Each number is 128 + 24 x the weight over its row's rms, rounded and kept within 0 to 255. Layers, rows and columns count from 0. Numbers have three digits each. The size before them is the row's rms in percent of the matrix's.

# layer 10 MLP up, 1280x320, rms 0.11, rows 1238-1279, columns 0-31
097:107144101134132088134127080114128100154108125159097112134162109125137129116125163130084151153124
101:162114148160140129116124105116093144169134128132103120116160127135153067081152117115159151062097
107:098119126094033095132109126140122120098152156101098094157138117121139115120150124104135136150126
103:123137138148115089097141154185120160135133123151125114133131164090138100145118089107127106106100
100:129093142107158114177118111136081098146127118118117149123116118130147123100085094119154154070136
097:136094108132118141144148121131095142123141114123125100108181124171111098139099117136160092130163
101:156136080111103133150111118139082121153104114133118131119137141130117158149113136140116147148158
093:145131144121171159129147130166130129148111166102143056126179139128135155140156142112099100127121
101:102120166155089100096153113159166131091091094109097157170123163161096137081110127083141149097136
100:121111150140119127141124149155123100084138099140100134155132125111091068165127106136115111156143
097:151096167148133130114126103085063134087162097160105111121104124155129121155079149120141109165131
104:097112117167117119139099152192167104111145114140193131122147124098110152186117100150111115138147
114:141138119127117088126131151107144158109121141120167125154134159131117125155134151099182106180109
102:095152095141106140132098126117122138141141133110134137126088181088107117133125157122115149167145
095:109164130143124094108114130112127104173093147116124123089114123152111134111170131097115113105126
108:136133146168118093135151174103142140121168106084114137128138109128114109123130118148146114115185
098:119133131140137078111092145124158111138085124128096103087137141131162128159128089142111150126119
109:140091124117147146120113062159130103093144121132138102175082150162126143130126135105148108156157
101:167130108149108114083119113133123155118148124111132126127106150094133115171073171157125115120146
097:156125089135141116127092148113116143093132108097128143122083156119118115147158152127119161150118
099:147137118136138128113143127143132128092150116076131125164089094186117120157117119166140100139167
098:098127100159168144124109102126133180153157145128122156111128118141145163156090142145166088080130
091:120133157103152142131141120100157134149157115118116135120154154133130116159123165114131110119177
098:122131133111122093080131143092134148102144108097141120165145129117107106122138184115116110116139
096:168093083148101122150105133140079126126124121102176119172098114101121091130124110099107114122128
096:102133116117119160128124152147103167142133144170095113083129133119110071157132117126153136141051
099:161172082125170121124187171111111153105087139153143139093134089151143099118195110119120165135160
103:146085102113086124105111112154127065115141106177160093147133080144129151165110141129142116157105
113:157103141150126113143136122140106113140148092154153147143115100123109140124147101142113134136126
094:156122116134147079122112156114094181128084126165128142102153124098120137152178133129093121149179
093:134148121124109120147128129138171162116156075153185147173138114123111135134148139185104174108120
101:154070155126139104089119152147119129119096144143147108158122121164087132110113134118152189116125
102:157142163102124143094076123138146162148147161139099178112124134151137135110169161135130105145153
097:150106109111117147093102104150143112102157105137114103093148092113125176129129125105120134165118
096:123128130119119154143123088120129139155110118146152140121151123099130167126107130140121125160157
104:107115106140115184111151116125112139111113102165143142122148141132129166132139139162142148134115
100:147141103148133130132087073124092151096139119146139127138128070131153128149146138115136126109114
104:121084120076127101106093132170098153116149139111134140144102132123125141139134119093126135102135
102:135107113129045084136109142126127121121123119112155118156133099145121118138124142166071119142151
093:155165145139118149066102156097109090161124127154135099121137098155104134103136074133114096080127
106:124117091128103143121126115120165102098107107133087094130116174126082148110158124166121156128120
111:117124150180112110153091118144133116099142126153145074148124153127137093128109132124064151098180
# layer 10 MLP down (transposed), 1280x320, rms 0.112, rows 1238-1279, columns 0-31
101:137104169121119138118158134181146139068132146126139095126120180121097138101188119152085153098151
098:128104140135085144146157142120145147115138145121147123157102103134097137110136132109122148155109
109:107127076143158151081091124129126097130157123110148143134087095145123151093135112095142142107143
095:090118067106100118158131116130140124137111105076124123112157111113130145122117125157176097083126
091:104144136185128091119131159145098124149131130111151088161107112159136121166134147123106114123108
096:110094155128131129139119138149155170109143109103130138103138124062147146123163128130100122141123
102:135141133097104111086117122144142144091103116153087107104130118179154148140139122139137154177109
096:147116128158145100151122113087132133131092111108107107123123097131172104102135127108115135114129
098:146123087145155105130089120156169106126100158129131164150109101146126157106074132153111128149148
102:151131115126145106116111126141129138144115146113149168161111153127107155142122123129113117116122
102:124114103121120168103109144157129132127150089134085123094113094097115183161110149150096115151142
102:127165130108124113126110145153093139139130139175127109144137192155118132150085130124164121127108
098:112106101135131119144165132124146146097125105150135119098094158128126127136165130118134117106136
117:122101166180091163105151163125140141104089136155100162121090144117141127127098115093114141084135
097:073087114160175126108119091136086165128140094152101131130137168130117120116128121152071127158115
102:144152123116089140158123148082148126075105132141107158144108117096098122144138113145106093130117
105:105115113088118162148192150111116091106098163160138138178162120124119157108102154121137126115141
106:055137091071116165139177165142126112142152115080128099114086145133151123143143129123139155124146
095:079112149161102128151133070151145159126110106110087127120088133123168142174118104153100113133110
099:131131143100127130083105132125135129150116165146114126115129130094140093123138142165126129135119
099:127138140152169063143085090082117132148095149175121136140130128097136147113129106129071114151141
105:118109134125152154153139118124190155118095107158129141106147145133112129116109099128130131121168
092:135164106133118126138150115126144144111161114106148132096123123114160123109098091118148126098093
095:111127110144097148100124135143143154158098147113133143080127139125078193123098130139187139154107
087:129140122158134134131099128123174102130178144133134110091133119148161145100115113141144186146142
104:102125116149160117112094115113115087118120105153127093152126124135114167117097153167123144177132
098:152099122133139134097133165148103097124140125124149075160102129156155152109089131086146102083175
113:154109146148095112132130140109138110076157132186118129165100117128110107161161120120137161117138
096:092104127084149119132117166096160157150118138159094133144142120142135148114064164159101100127180
090:112159113140152184120096147146120107128122132152142165126142108096121110124144136136124164115101
101:153185114120109133107138113143114130146126174119100133100144113133131167130140088164159099160141
092:095137119115100151146123109127118152148162128132116113153121153116106109134088149106143100158179
110:163169159125129160110152138151185144124133090160142136101134131110127150098156173124147141132122
097:134157099169139148129129151116125135100131125090143120117083119098087128084108165104085101108142
098:145163111110116141103186138145102136138113159117146137106123114127144135114148155110143153112141
103:115132148137103110166162136151085111133159129127137127103093133135120127138123127143141122120138
092:082125125107154149158109117148100124129130123079121121127130175125104147149118154119130129123127
096:150124119147123151163114159134173119130167113125121120127090149168135157104154140163114102112137
107:083102116106131145108167129086106066156088121157078167144109141100170123133139118123150121156107
098:181118110109116149115140096129072120132099144127098093109140140123123128160104161126134121115094
099:157155096151098127111148175123092102135130145121122178148116165148114126165156146125133137128081
117:116121125140113117121072071112128156150147131149060131105118142101143101103114107157109180142125